python train.py --num_hidden_layers=8 --hidden_size=192 --num_attention_heads=6 --num_key_value_heads=6 --head_dim=32 --intermediate_size=768 --vocab_size=2048 --hidden_act="tanh_gelu" --norm="layernorm" --norm_place="pre" --norm_eps=1e-06 --positions="learned" --qk_norm=false --attn_scale=0.177 --bias="none" --tie_word_embeddings=false --parallel_block=false --init="normal" --init_std_qkv=0.0361 --init_std_o=0.00901 --init_std_up=0.0361 --init_std_down=0.00901 --optimizer="soap_variant" --learning_rate=0.00531 --lr_mult_qkv=0.7 --lr_mult_o=1.28 --lr_mult_up=1.35 --beta1=0.95 --beta2=0.95 --lr_head=0.00969 --warmup_steps=200 --schedule="cos" --final_lr_fraction=0.1 --batch_tokens=65536 --max_seq_len=128 --doc_mask=false --train_tokens=154100000 --max_steps=2352 --dataset="wikipedia_en"
Each number is 128 + 32 x the weight over its row's rms, rounded and kept within 0 to 255. Layers, rows and columns count from 0. Numbers have three digits each. The size before them is the row's rms in percent of the matrix's.

# down: layer 4 MLP down (transposed), 768x192, rms 0.108, rows 575-643, columns 0-95
# up: layer 4 MLP up, 768x192, rms 0.142, rows 576-644, columns 0-95
down575 097:024135119165124119131062149039165122151137049153123123159142087083138169102140145126079149125164090080107114139135092160112136115137093067091156167109136129091165127172201135126117160203193103122065152133164183089176097091140143120094155138169144130150085139118113105122177114122134155108
up576 094:146041103168130096093094147124159089074097076125170145107128108165064084123148083114114185111115117138098124107160151123073075119109198161032145135104105090028108154109089145141171132112107123090105082133162086156115142089073125107172098152131122130162110194084135108148112160120124153128
down576 092:121116123133109136177145153136177112096129169146110082136111210135161120126130131146132110155010117091114129098095168069078114142152206073081125142121123175071163088162146165092070121144184156125094140120127149142131203081149128137133107144125068110085094124119099108084061136147162165161
up577 101:103126123059120089115140067139185158069102132185161109147092126100143174106064131146110102153122060091088127137111131129109109148145179147118113099129182133080114188168121145114160144112131116113143164122084104177132101154111098135158157116137154123117107101142143137129154132142119097104
down577 099:162092087157147123149143190130074182116145111140113139129118062058134155134121088107157156140151154151242110115132134193132142104112102137125126107130154105152098109096140179102121145085206130147119105170196130113122116096120069116139108176188143146078184101081121153126139119090119143190
up578 096:161068140124069052159150126113091119094155063137162104122119157180100129124135120098142110078123138195156096087086139201132138117080093105092144119156144150117168154080129106103192120134075108126093186129120118188097134106049182150129112155088153169156124174132145109104090126102091173141
down578 094:123093093142141149157138122102117065153142174117146133135153141039100108145118123093147169112131077154123162174168155157139085110010123168072136127142151134070140160114124150204110096130207090233133093144181147093173163153155070137182111146139166096146122094142123102068136125120150169102
up579 092:071191155153146104127146208173119162188115126086119072124118107144150142127183109146095073180115162119182094157121109153108112118103148119131121140129147113109128174103102129106119134155110063143162109141150135122124113109099187125125109189181083167138096156077059151188129160179112112120
down579 096:157125168154128164140131145050134058148143146100187162102160077082073147148131168091120168092138149087158121164142102160128114191165109159137117147124114081152069130139101094134136134074128085138140122197109084155149109142148123111104136090133116145046082112178193168116116155159164142126
up580 100:141128149154084140098052116110111086112157027118115131087132117137132115123151060203173147149137090155155136097133201110131076090111079073133169126055137170085074203140165136124168165115131108165161119121116147160096154145136126124089137105184167100114106102104135191166103145141142130152
down580 101:185174140134139103119126158175052125094123097133144139132191114163137173137136135171104163103164154076195107113093158121117217098087080124157144090095125181149145139146112155105135115135150125150128184120166157147084085025149101127141158205096143152174158129110154118097139084170104133111
up581 101:136194151177148096137170139106112184168125145181166072122089113076155161114151141133126127110070132120145090046131103160174123160152110125099114180063153136125095125156169159126139108119069144131157092087122127177179110151121134077138097168177107161167123068140118119142102113134144117081
down581 100:121098148128132153127092107128147118131139136102129092078101141143154078122081122100088169163140106169110119193123124141098077105128104098143142122098074052110145137087102101123127076145182179173154165085099127122087154158126158108092142148140125079113116098190142194132091148129115083097
up582 109:148154147156116089127120175089099126194172129063146115183202097094142167119124145125144147161086144090088128117136139146113193108120153179184200114185174179159105081158084117137099119072113115133113162098153131114102109095140051138104141131167120141112143067104127119164067164172112095132
down582 104:087114131160122171110127126122199116168102145131115126147110123177097102150115085077166127152167132156069134050127114173117152114101168127159173159093123115063106108060093168047102112021113146103146155163105143142116079124142111134157144143147149152115185177132068184075148121119131172112
up583 103:149139099151131115102131162119137138189164147111088098178084171167119077141141214105151138163111126172146128107153135111177124138136123181136153117069142094126107140109118149078099134121117070140083150122070106084118118109103166120120112137105168097087110042143162083196097136079120131107
down583 102:135144072123117117108088218165156088139089179178114178225156144081156125211085153084113087086151153172135126141129126148134084144111090116125090118136126134098102133114121141112081118175189188154148103065191144130067150082110175086144136143150176143124105088135098165134085134080165124116
up584 099:111164170061150145085105169055154099050200112115089081093168168086173094144128138141149085125084071076171153078164127135098113140146086117096127148097147081086118081229117139121084138122084124129166119141166106170164144133146123142115145128162103134108111092088084153124145154112138100129
down584 095:107141138130139152196147126186083151122122113124141121152214115113162103147160062136124112116154092120098102162133106121181103073177121168132137147143109157128136063106111097199164162113134125051115075143192199179134162140165124095143123181146118152176136106102097155114180122123078119123
up585 106:103071118135145070124057140152148167129084143149152181121187111172149105087181141115103114135174118095051082129125121122124081107155140169084155140087146195140115120157141082151105167146141106145109127121115115123162132175102106124216174120200137103136152100066141185145057085156113111134
down585 095:113135239092137109155128120126124108080038072106098125096153085121125098130130101120109088157153116158182145186127164124107157174131138091188103090177125148159104132142151107120154111129124141142140129087129083152108116132085123120117098069120154117191196122076139125122127162190136118101
up586 107:131144133114180145139132113126111108098221104130117191093085120127163074129111090110130106136143054092092115214157106121190167084128230117146167100119089163182145081135115144110091141164181182105138181102132176151116084142134118160177127119126131108103109126144171114137152193158092148166
down586 104:161126160155184117150064129120128144174136080135145166142090139147138192172144126151127098175132113148143149101147171165152082159120129120083141149137105105143128120129161090126128143152135103061147110147093083173143129140187086135099129087123143127174166158168096223107136071106106149165
up587 108:120157159178112084104123117141193117077155118193120118104122150183178178135118124107128147113100142158197099103057135185114100139139112126129126074146151140139105129108094108091069147087080140168094114138149150197084149155130158140173069155116130145149092092131192095157179144109136165171
down587 100:140101132157071114152079168107106141115115093144170079104165121121103094186137085155134128078137074091092070128133183049082118110095112122106139116163071114126152179117172115088115137156087147084123073053153120164102183135153138102134119136115131055108151184116141167088102130146152108167
up588 098:154125081146100105095081099110151137153148177125092126122104155216147156153139090105135093084074182055119170132096085141112098122147173091144171099085114137166123133114143164094156152127130130115143140123149108145119095097109133175100050131157165127105123116147104093131141175129069090170
down588 097:192065163131104103172186086088128075078132123093100148092122142125133112051129124112105096126141152171148114125094130146082114126171128158160137160192154043135157128132118090026151087114160090150089100167107102055148089112158146083111166113153165148113191084157138145139172108112124100107
up589 099:131091080069118139120172143103206150131111139115100170083118153075115082087121093096145151087157143142121080096178135162137116141129114131132235123149116098163155111126079117148155096141150107086078093138081159147145154109158190142083137101156171099182169166149110196075160122147099150119
down589 097:131101093135097110123095126184176136095126138153130090133071139166097113160104096098161153146132111137135165138098163161103159131100151117132191114060140192174137096135082147091152135137087185093193102060137135110084215166127138111116180139084120110136146117084158149092096148189092151127
up590 106:124126175105091124142129129146131074157145084121126128122131141111179108123087190136181090153185138179106138078124132102086137114151093103155138086177042118164138197082142095191107136096140156096126165180138127138097137145142167143063178179122195104138165176085160097134120078127089157111
down590 110:068076084202128147094100130090099114156095092137157152124125087099126110130085133193147113157134068134143111163127171135111127099141070088222134131130144094148175128127186108134137162087120144130098184161139105079103143154080125108145150137126124092144150121165174118110101104051099168122
up591 102:101142137100131124124164128136159124123133140131182144158100152127169111187121132186104136132171153128205064148097151101049100106166109159168082223084150100077148158118155105122198161103190126134142066195105109083114101148135179116121107128138120162139082120074101097139128161129136087100
down591 105:096080150125156149131078151142140114127121118165189112120121121196141132162155197130088101208160066142087111181079135103128161148120118122116118168152106149177122170139192123068121084139117154164121132070115130129175129151103123115113166207128175139176146126101120167099100106146096143121
up592 103:174153151153156097127114113156165133184111140161113127110179097184094121124179133151219132091177120134116054142134089142148126132075121195107143117132179095181124131164155172186130161096102173134066142128117152142133079141165125133121047099192108170137155123149101157197121088113154151133
down592 101:164093090142136132125201199135077127175216154111163126107141220101169099117099109112112163092075095104107137154185134063101139164119178121109079121160161135090198076165112062138124116146157143102182133134171069112104146138107117155166215137103207090138150127102118126128109120162108139084
up593 097:158135149157098125095116140104122142177121183124124078162192120222114109124177106120167120094155159138144116072083152123188135194116116093108137151133104151123162186146132151064164126109119058073179088110102120181105057125112115148071149115124159071127130142125167118181111141112180109106
down593 086:120157048149174135143094153071139113093146117163157098115083153118112122110157141073162176141084090117144167105110104074058092129067142159160089124177109177159107104104150123130051128167119138206077085160107112101117168133099163095180038101151141156136139132111109196128102123140158146119
up594 097:107151085158110123066142165151191063123168080112040139126073139135165136073112128093068161174131126106132128060180162121075134116135155137161190125134124083152132132134149119152168116161080140102136104137079139169119080117187130136087117181161112130069127100140153125190065134182134140107
down594 095:100140103148122154195210072162077145106145106152127128173167118156134072119151125198130071131140137131146080105133132133147142151212181114144146160139109122087165104089135146111103120146158136160143136097122127116125107120156170144106167128094126142159140148082108097116082158125133176121
up595 099:100119136051159165161096155136147129133162140130128132156134172153128091131130151140073104110170146127088103098134141121160163083078165151076153101093167134139108119118055085169100138101157110111105068186063157176124063155106148054120118121118210155074086131173135095077126140082136126132
down595 096:075168107149105149089112130110149147146062191150195155098177170107166109152112094131113113145129140106130175176153127126105046122147145104147113168149142149098164052117133135107081083136169161153148168149141116060109104166121102152137096128130116098142105128105086060185129137113100149103
up596 099:098096100114101116107095120167120087154165183114137077163168127118146151148173168122154132158051095111132120057140117115134175101129118147137139118118037148098111099191142096137154188133146124187091086148190138100125105155122140148115129067122152147149130101149156175167121103132092060150
down596 104:161151170159138155168152061116127129111117163131114093085124084026151165141139152156139133135130133170162138113183129166160100172095124141037129119138131135060106126170102131136133133144105108122117103159143157075137178114156103117089101099149116154127084128107108206133134125133180164103
up597 088:129098117137138176151145139083118127128127092144088078106158131159172111116149121088061120093096141114074173141179197104088080140094058137112151153118108131134092132113128107133115100148092075105137148121064150127127109182122098087088184062068160093142151115118116143109097133081197198137
down597 088:096171119143142094156185103122221174091192117104129159110084138134102139214134159155110086148149158106099158059136119129152101109115196129133172159102133162102184127149126053167191034127149102123102130135151139121082112099118219190133118081074131114137120128135168157179141164156143097154
up598 109:135135137136121181116083204097084101122094199156164080162158121167085095124159128090096143112079110067111119140131128158153151132154133077144097132146165127152186143094112123122116172137152056158124123162165193155103135172132132138106167146178150133140071167162088167163154200097087060124
down598 107:172196159124026124147181180124152117114120114082189183117148164076093122051120108191143152121126120154097108143185142103182128101119128133134171117127138115103178135184138131143138121102127130109111083174103156116136107108093124094133101048196122099104083130111210155129164125131144113175
up599 096:101087148117166164115159085076140039158144113180168088143129143129144131152173108082141065212163129175121122158116092141131131140126071087182234165053142148159158158134163181072150118124129148147095158105142145157138120088084113114154156115172188126136111115136116172082138117153107089116
down599 096:164107129152107127104064115169146114128151137104121134131140144111141101077120093127155140133144128179092152151129135091159161141155184081064160153051133094100149131160174114146155132153125160123126156092120192145090121155128183066112073115147151118114110081148182111136116117139145073163
up600 104:100121135082118110169110171167132175120128103140157137125109105145169103158124102073192130177131125104116154124168201154126125149097101127082048124163151121138126100155177162139165124158120178147095112153096150103083080158076157143102166129144098087099146155163068105129150110093147157134
down600 104:190141160152059094174143123157178139104148105150172166073154108111110125089090122174155094105134157153150055080088164108069177152094180094125115163114132131096187100123136105099127124116169068085164138210052101139075116142146142135107132099139072148136110091121045151126139108120157105085
up601 101:086111207162061140094079080106124128195119083151136115119144084143096102130135105142093105107174182122184141163140111163133119129141132093120153104085104163141141105119105160137139123091061143201093187100110123162140132111138143080092146127132175124141150107116150122143079124085187091171
down601 098:139162161122090195135108138170122132139108166106114112160109155095142053085077177130136164124131107102196118137095124124112150114140200118180127167139091107077153047100156136119106183120122145146115179141121137173084166123075074088105156099155136130105190083133115158112152095124140141164
up602 100:065167077120088129126109055120092139102157136198123138089163141138143141128113098112136103146075161189109120129132165097117139134189200157094146112187117124112130138172084131164124161145131106148145092100125113170225143188111112099145135087142191177099113151117088142164106139118074179088
down602 100:135147119156158130164161160152154174128062086136147129188054108175127090106195130134108102140171058171070069142131132110111146086188089123136140146129181111062154093154142138092167100046104140121150100125098109163100169120114171120114090120139116152144157114142111105136112051114105132150
up603 082:143083117105098213164074163128120131123114118046143075129114112101101161064067131136097131099107152091106114182126141121131125217093125135068116173088108170128124147144143147087193164131153159080160100131138088152133103093134128132203136110160117099155172159109186104149139114139115148145
down603 096:113090137107112102098116098142127135151124130174126174162123099127113109147147152100075147125117119113132193132122136144111153078132097090085111133098166112136161091122111151087131116131099042094146134132085165171096120160127147138187200084058124042136119163208030083056152049154110174063
up604 101:064133092155145155133153115201134153131146090181159135111111174101166114118115135143070116130147145173147160097067178190102143148190086169105126181088126171073143077158123117135140119060093076147096163165145119078128178117156137133120085141162097088105108104087143111089135126143202122175
down604 100:144113170156109149157067121152095051131100150122051154122143073116149175209072110167093167154114148163084122076125102080095196156164140132173133118164116124101143116168155124049157156138130141133121078129121137157116126139060072142123174139145223114174127149152103139130158102150070138104
up605 085:103119086110125086173139100223159142143133218108133168106121146186130108127144115091177143129183125173094156056117113116162076068154131126139132130150188126069129163075140138133194178126128131117177144123094186088151142094107121159113154122092101157162158110117106124123129127093133122112
down605 092:150123163098155109166126130136125171116157117157155120119170148106150144167068112138174114085146095157186104205117118136157124133166102110139137107144135154117127111132125156129147096128106117174107144071156114105115111105125123150061096156125135145086166147165171049158165189187146154124
up606 089:085093149118106089121163105123129138113178108171119140091090102118139101092167139113118147120071164119183130161120185230121129102116165198128091191177156127106216126131086091119101216133149110165147078145171120088076148128159156132118147138149158105123111161123192129090145135131102189104
down606 090:138152079142052126127147210129174128131116106133209075114074154138129143157177098135157094125201137155118088111155170090135095106104145153125140174153100104128154084147103111146101133128143115135168165162115148187112130118142150166142088089160146150125155076134164110150111142136129187187
up607 108:063133130182174149103132118135097159101148153102139104152135120093155127154053103129108134139115129140087114163143067186130145162190119164107110077112116061184120112135129133111158108154179191140122175141135089100193091150126186127126149127120153091129085153146167110153163160162058138107
down607 109:098121084116076123147084135134156131104091122153149117154149058150095143171123156144047064129163123060100176103133147158128157120100131107118115140167049132111100119080083139132120128126116037091128080110146171167158089067084106134181042135111130145129144151110130096083132102142072160116
up608 100:119152209110137104124081169161118154145115148148060174128077119083109100089171096123125094112143166127129084176166166138104158185141111105123096186110107094147124128175160170122133138126082188129110129095183137128139124097116126119157124122100149069111164135157118126142089100118137158127
down608 096:106152097131149104131140133118171121098146130060174131127121152101112106127124161122194181177107147180165114120124121087091150110145133132148149153080175146153094115103113130132115099127118107126053112161113079121119172104062133139119104133131117097116141139163120107170155107118067180183
up609 100:147155151124108162110123163165189141131109135159108141093101144172102131115167146146112122103163124163133105134113161138118160094066168153181124127107160120138181180168143095138061098145148122244112145114124135124112072069076188098204114145136155116083200159097148122150170146157167121174
down609 102:119070127174132123132177058108107206182109151229092115120155122156105173146158060099187134210187160120183176157096115126167160121146091128116043096133109104114104127138175124127125108129179161141147144177115128128093118149067129130109154172174089107085121142093099139165106180139140199128
up610 096:113124164186123181118126101146085167147090140065168132145113114091098193135117155078183159112103199195082144143164142126148101141113129126120127172108155161120095120150051162108131180128123137109123122160091070155149084143096084109125143094082080176106084145136146124168111204111110168146
down610 092:122140039116100086178126080185165121148131080165162126137120090158101100159145107064135156184152117089161103114049106144145130071140116095142102147130143130173148079134081139066158094129146162136142146159159194096200127206145196152076116049123093105110107106136132163125155113110143123182
up611 098:152137117150101113137129116130168150130124079110102139099140082160124088122128116137196145156194145201089087105113091064140163055161170164169180140155146137133179121125087140150143150102150152158105161116077121146140095147127102091094133117131130128112077136153099112160165093127136115179
down611 092:114105069184156089151108149222105125174131128141111167166146138118183142146142101119118154044114128000148109196117065178086103137094127086098099137154115125114112133086140170142111153118151109106122137171154109120110172137072159120095098115099156095066120121079162081159116180091103158087
up612 097:030160161156078157156148137136121151133109110125088080163090162164183101178086191092131191166127094116208176111128127169127172136134123138107153110139162129109122119114125105114088111152097109096163077157130116130096108092101142085162061136135149177112140133097140160123126124142106158205
down612 104:148171114142083102168137075027108072120132158150193122128128181151182089154151134089079108123149109134117118083168143078123087121105139147125163091140125119138170172145124118151155135154158065129138090149129085175111056096098131175133101159115087155106116044116131114120182149104152147083
up613 093:189163180154120106107141146192124123150118121126167128145118109174139135178153126099089133137127101106070144071123169126093125129091063183117143106133137132166135109146143094156119140059163163148099148132158152127152186129101099149142143160140116097091091154110178077176105088124189124116
down613 094:127136098137181166190057123140107117060067154135162075092181153122086105099150132157138096152157136104139141152112129144095199172117131120129127090079083157100158129184152154120109167129123176120108134097103090096122133114115157115070192173123116104041107114141130193064203090093128111111
up614 103:184188149114151129143204185164127117192176173096129130086136142109119067143104124160149141082197095088145143114134110112121169133151150114093134139112115137167084131059058103186044109183164144110132132144118103195135120124163128128190089116129105098171125150149151148107126087114106089086
down614 106:106128126059119082110174153142110155101116061143139156160136113106091178162164121111192117109193158176166140157154092082101097202154185126130136134091112163109237101163139132150157108119157166105138152035205128147091122132166169145122095095171124123104150169157074096105168144118127116182
up615 102:131126115104084111099158153144069088167132144131087066078092126128145097126141193098183185156073114148141094111090152189155101126183128049122213106141129116149118103071084113142128093180131129131107113125124114165076079115109197133128119118136087079136159132155163094142145174141159129196
down615 096:095145103129160183153195157135106110122123158151106184150157094134085093137128079130156115107161118123116113079133098133163079122098101065111151137133055136181106139130111123066128084135092136156069087148129083122139118094126085129138082138122136143154080120101101145100143081049139120113
up616 094:140109141142138140162093083164162070130143157122169106131115134131168107156130106165091132034086150102121087119109127137130157104107058156109139120127115136100110117102172179131140130102107167123183150155130130100118132140105096083101134151120106128132122106125117135107128139053109117162
down616 101:161113048166127127112105116100132196119149097143169134155098154123105140162110122106113089142062160111118117097175107157138101110117169167131136133127160104134125094089147155147076110127173063142140113099124116057063112145182095135078098117133113115095131153154133188125064158086118191129
up617 109:128158175122087185114120139125160130109133159109094105123100184114095144077136151113203111172121159155085121102171084166171065142158134129095115119087104166076176140152168090120126170122101150115150178169089127106133142087112157130180199146135105090156143167164172130178127138151115104172
down617 103:140061139085163098126142167170145117162091148132159148123140222152140125157066068065062155132132097175117122094086142150128163095154089091093115164135205145119121141112136130122082148107112071137136110089178055131072096126122094094141088128097134131087159097113127159090142144136080155118
up618 110:114100110115161145104166179153090118160154065167148108079117106144120086100112162130136094188126149105149077123107076188124189157089178106098130154141103112151134155148098127092184172096113067147065110102117135154109142158162083145103169189167140155081100174110105108095128146126143176228
down618 110:171133202142154085076067162135112184003070151212091155097085143103112102129136067140097102109119156152170096155138114115175189115100142097142104136101120135157174200116131121137119166104126188116131099120133084129135118188117112076110108102096050204147140150088143174129176162141115172146
up619 099:173104128157166157172141126142180087118105165155119129113133136170167128206147102097141158060127118107131128098114160089071085111151073042174109125127176132155106131096138179149164139142162116146130160156098121124135121070122104141089157153137118164078134126104106083115067103071179128124
down619 104:152200130073084093098114162104071091207146131108101138092081142102165096148079107060118072155132125114186141115188130162090166117091153178139139076161121118118077129089118146149140080080112165121113107089144143192135118121115156103091129177156180104108150142109151164136107136140151111098
up620 102:130066071099167126110105186079173137139099128152150104159092091168140130117136113098134139109196167144109145133103124092151130102167099130048141112144142136155172183093158116155127130150153153193124067158079162109174148096065094108061142138167142128154134121080105139143074121137160150206
down620 105:099186088158094132106094151174109139183092177163117125088114168138126120153123121147045137109151132136075115117126170092099084157149174115176100119126140129137135125109099179127088112140091134094148151147150103100161065142169162112165169098137164087092117143160095108156138166162094112145
up621 093:121113163176100137079127072129173077100184104127184096170043170135126120129147111085083144177161052108105100125106116168090158166176168120121116071077192135070122101109123148151100101087084139161107100112214158181135117082156118113151116107143152157161092139114125113173112092090102172082
down621 103:190122114096128165138168148067123062172152105128118153134090118172161088179106126089161139119117131098109200123124126119108160159174118091131103126123165115152092136107126094053178120149090130099132145111117124134087141122117107115141122122149119120159098111099114206108123081126139136109
up622 103:118096140182127151131091146089143105139156105079108072117135146146131133086167140070140116109201152130144100134128165175152084141158095158137141115171126161084126116162141090149134173164099127160115103172158177154134126122169172155098153172100138118089103132155125165134110102148146176100
down622 094:165137125090190160058097123083101174090109093121144100181146092148161115127127146132087102134116155145134140118143118100131132142110112132137108115107102031102182188103142137085114152126145152125105126114125135116119103126098129180129145148122098150194212127096109164116146115068098139193
up623 098:095141139122132163114117124131136093137117130089124114160073122108100199076135082076168180185081161150157087116095070096053172088152111146098057185101169177157168062143138122119119169134159141185103142068109092171131117185131102109135155071198136148127114127198150171120117127159164129151
down623 092:146118163171154114170164121076135147137170176157111082088145140125103095182134080147067087101125104160119052153136115159165109202083102039110112149117164139150149107132078132162099179169104129115174117136162114112119120194129098100112176183127101125093142091104099136124176112125141113162
up624 107:103144188134177076121143125222135141050172133116056157105169107108195143157113134126169158187118184126115145192142118148113134112158143124115125125087098117147198149126105145113138116126114125094131125114183125170140140151152165188172155163090080139073173121101068117082116082092132129052
down624 104:122072155140135107175147125080133041085144131098150133086163194136106084162087108104169163144131116062126146129085118174132126133145152106117126062164165046152157155111132220097129113163132156110113132115166143172104159121187101142125128159134094099116127111177092165121115120168144090182
up625 100:110093114105160091192126180114146103129121146082127148164140202118151081123118128173139127176132102103164150044095111186132157133117146111175181117175139122192134171105100182114107129120078154097144124123090065124156102089097180149101122210125127175096163120154156120135119148127140127115
down625 101:103102197134104081118116160111143135155128180144121096191121115154151077114201142130127109115152084080147101151080146130066113126113130059126128138111107100136164096135122131145115085148154167182108192128119164116123176099141100141153122154165233140129144130131193102095125089169156101133
up626 093:156117099115147108155125078090151135138108061139127179127125105092158112150104125129077100130098155180126125102151125063190169152153125127129144118155116119198128120078110071145136137137098139166107131154083135169145178120135183170136107135123130077148150150154150091190135130078146169143
down626 091:168055134132156145153165130134158134117141121126126086099128147165107150128127083083177124120150072135084123134096108128115144125096163111123115119109167142088089174127125166059137131119140122092191163128116130154137129109201087142105228135121148175139103161121120128111123160066088080202
up627 094:140106141137141124074093156110112135118136111147192148133148187173139114123088152121160116165139126139127084099116083159144107146153148164183155129151084156165154153122143131150105081203124163117122144106119105148128174104073111054061124102132107163104203104162126108143150130199086129175
down627 091:160119123156110127139113107179119136095143089109083062064121129083053083132165083121141126174148138165087199184118114056086139110133103075119139164086081116115148127143067163093087077174081140108139118157141152119143112169157110140129102127141202178105141150167124157097091118148137083129
up628 101:128140118114105146144104083084143091180125159095110140112162100142086104162077078187083134175083136117149152082145128127139117182170097095119157176109174176134158155131167139122152184103088147115161093131112131156144130123103163148188150116177082031088148171103148097125153177116132128122
down628 094:154144119136114190179108163146046068139123138144124089145167149160134128112135169127107155072113071133106111048118102047161124093111158176059106108199115106103148132133143093120082101143137186182142128138134154091185191121104102071106169137149130144161095108150131148127135156119090151190
up629 099:122142143087121129179121130138143078115145122119106059127136109100136152175188130175143122125170135131204136087155062142121113165133092096146122130156159139197090103124132120152075101153170068162165136136091170156158111118118178093104164116109065118181114099166121117071135108125132157103
down629 094:165147141109054105091100088100171150084169134100097152156100153113099164142122048126250158092113143105113095121110164196148118137161179141157132166118129146122109128125144168064112109158094135133099081080175086123120133122138132167122114120084080179111100179164127113134122069132081109098
up630 103:120137085160099093102142150107133118157118111117129139123141120129078081143109122118136116088212185159110148122112119096106172122145114172162086142129092116151114079103093148149108098180124085138123145197150130175147141148155173116177113130169115094120106146174143121098131134083187133145
down630 097:133104188130120111117180151172128146122134068140166140183151113128155108206091147102128167100131136119094150170141120156218062088139167069139123103130136102179118187105111123152090108075111163144105096110114137119133126076133168112118156097100117093130130183148102136109149125135080098149
up631 102:087184121181186134108096139068117097119074162146114098122084096112163159097100162105152159163183123144131119185167108155116120137116184119090149124141131089161137145145117132175058092105153138131157085164115196123181104116115064143060091149153124092130099080159074147156105144155127119143
down631 102:132076103102041124125121196161124155123160136134085127125121103056112105184111111123156123178113117147193125153162060096096138130097095159132118122156119149087095097193108132048111146153193115111103126115112092108099078106112123106106142155075153116117119129081124157116089114130172125112
up632 104:153165111111160126098112145142120124108122146110174125123144112093130111157113113126123143114139137143145176146115094104151153127116065138192125137166165185079163137086190159162159101138104158125121138107156104201131165120075163111179097056185109127146169098099172124096169192094144185151
down632 105:151118153138128144166152153171180124119059139118100089144038108149129059164137102121094092114158189133092116159171094136116100091151131126160093090108122101161069116141226198156149122138156177155149157143180087137133086098162143116086099186116111154111133175157126143104154101193145118105
up633 104:197170127098092140158093061132116082153170125087085085143125162159106153156127130123159143150138150091114131095171119112139079130153142147158157166141133184150112133026120124083200144158161129132121124173181103124096099091156114149093085130124088134132151129104094122131111171175101167129
down633 097:123158132104216142136067102151118173114078090170142096115064096099132177101103085125174145064140124116060153185073108143142121142128129126095156168113097075112126145113125141156102133133181141148111099172113062106129119107177147139126120109133156181123125109095150113184150118151171128150
up634 094:096171118164179179143139124108153106080156170120126120135134046115108078108123146097126127049168129140158083114184126133106159118166090166112130147122126093091177115195108071152146207124132100181115140164100126088078119140153109146174100127055113108149112188107134088169129152171155141096
down634 095:148156163155091148156133103087119083148144148136122140095118139112141115087065106128136123130195140125157176176119108118093134106190141085080089181126135119121161148127166068098126171150106144133129179154116181148116160126127095145103135166146152097143178107094125119111176118110097213132
up635 096:117103079167100119196100108069087079112143149136162151106111140134099133168125074027090097133064133149157090144138093117111122158097094113148145124118140155146183148106113106096193083138149113105134142189124148157099084077116138135103193153156138146122148124135135141110145144091126126111
down635 098:119135124122115104082109124143101130139137085176132119095135135101128190119093154173116147140155125112107113105118064144108150134152089124089062140153102091053167134155106107144170101158094123102117150083087129106167121129137120187069179112092151150136088126109085123208132048146116131133
up636 107:105124099078106140192231139149131124092154121160162123130107121087114160115148087127166106138124167152128133156148168117138152128186102135135087093107163127146054117118076075114139144101201158158154176095096103158213113111155112119132091116184125119131149120176130089116106158112108124166
down636 105:145148115169188160113085134175093115089147085139125122158132091109123126110201141151101144091175081060149131049123144119128094093132162084176128100141097114079114109146154074101116057131090102116122108151163121187112133074093102139223113174195155176145104138105111172154190144121107118107
up637 095:118154132141127157158147127099170074152067106129184100137166139160099079104106129137134152131152096138100101166094113099197142147134124076123100125106155153130056064118090101117143080078124157128076118124151135057136143070110185111146092125128101120144130185171176078091121154084117161122
down637 099:076093081136085101029138177106143129146109138133069149101113160084201145116178138125101077174129114122101096129139110169188094115156142113130130172145135139097139107129111091146056110138064155127101117127111141143086174133093161084107119160125122074129072141107105104162101145118131154156
up638 111:125164119148097138082128078183171144101075059150130159107116099141157115125094137099157104121104163119144111106141091143139109096149100137157130059106114097137139160116122122163212106114141099148148191105140101047146065161138107174095172126126119080125153122113142163161161140139162103157
down638 108:098129143118130070143111136090081138056065194117099120136132130161093049115124152161141122148125128082139149113142084157147150144135092081137141096133065127160176121101106146134131095110131168115130127155119148088157098114099112110094103097072107103077047162139134122106125161063121109118
up639 102:138144173146117156106108105069124119136069192096091141218103179192137118140136149129163134098102093084121136117166100116126097101102097114122220158073163086128173143129156088118177118157146095137143100078166132127154115126124159134159139067038104087121114106192158152116143146093128107194
down639 100:143167146165110116178125176083124173129149089155179112152183122188114162140098080158110124160128195139139120094117115101189221106107134153156123078065150160145156195174161100144115085077113175183147140119114127187135134118173132107118198081084173100157151160151083116127151116140133168104
up640 097:140167177162117110165084203070114163134125134098102115149105149208111159182142138095127104141103094148121057183106167087074153117120160163158165129131152147077139126108150148157100090132134149144106126115078115131093136134086120156131153133177192154157167146086115173171128104176111174115
down640 096:149134138098170159131115170073149141135114132143122121140128094130116120129114166094183154129104125050145123197155090178141132165125139117125155129106127152062144121038133131137124144177137104202186085163144131128100135203107170081106106149128116105116115174030122152126133127149155100040
up641 097:089143085193080142087086149110122172120127130151095102154098054118151123096182187141140127191150098182104131145135128123126132131124144173134120142165115145148152098123125125135076122133169109119122168126124108115172144171139125088111070115136077140107132180143083129134112107096109082161
down641 097:105124081138132106112163117116078089097092120130064130096159122162085053110132169082094166120149075167137091120154132163133177146176154079158084144107063099138127107098156100098145049099129108115170162127071125087119143147162140111092112130101130127198118074090116113153092089168223131131
up642 092:102158108086080138119131127219098139147133121108120092142134137133142183184163133080174153119163145163121062114090127115136088098216118108131100143081073105138145119110156167082195141164142131114148114123134108154113081063127117085080123080136150107154146125119064137072138166145114060115
down642 098:135162212043070162147201056133122067125117097114093170110135115139163153079153130177142185145128146116084169120052142099105118107161131152154099194104131154158152144150137135129113162145112114142156079139134103103076098163126092101147132083096139133166125148143113098103122113064150155107
up643 093:051110125143063104166123172102155094165089168112103154152104122130123118085134144134116119108084155174176167091134140133149132111121108145169124123139111089132148087097101148137182081180165130122153056127118156130141103121098092142155093100164077131089138133133098130143094107114119169093
down643 096:085160140109057104157081134092170117172163083104098199089163112087090114154114150107151130190137135092108172164139158136132161129138102162141214132112139115158125141123129106118103148101105117131120113138099192127114101097191109216159157106133113088142145185162092097130118137147129112099
up644 100:159126142175094119131094114151143145140169159169103122090147069098182120089196124081148110142129195117140144091083126172135110119118092116125072136131132094141078095096118139088100103127139215159154128153212082133071120157119120131170174125145141136116097100170153140114104156122080112114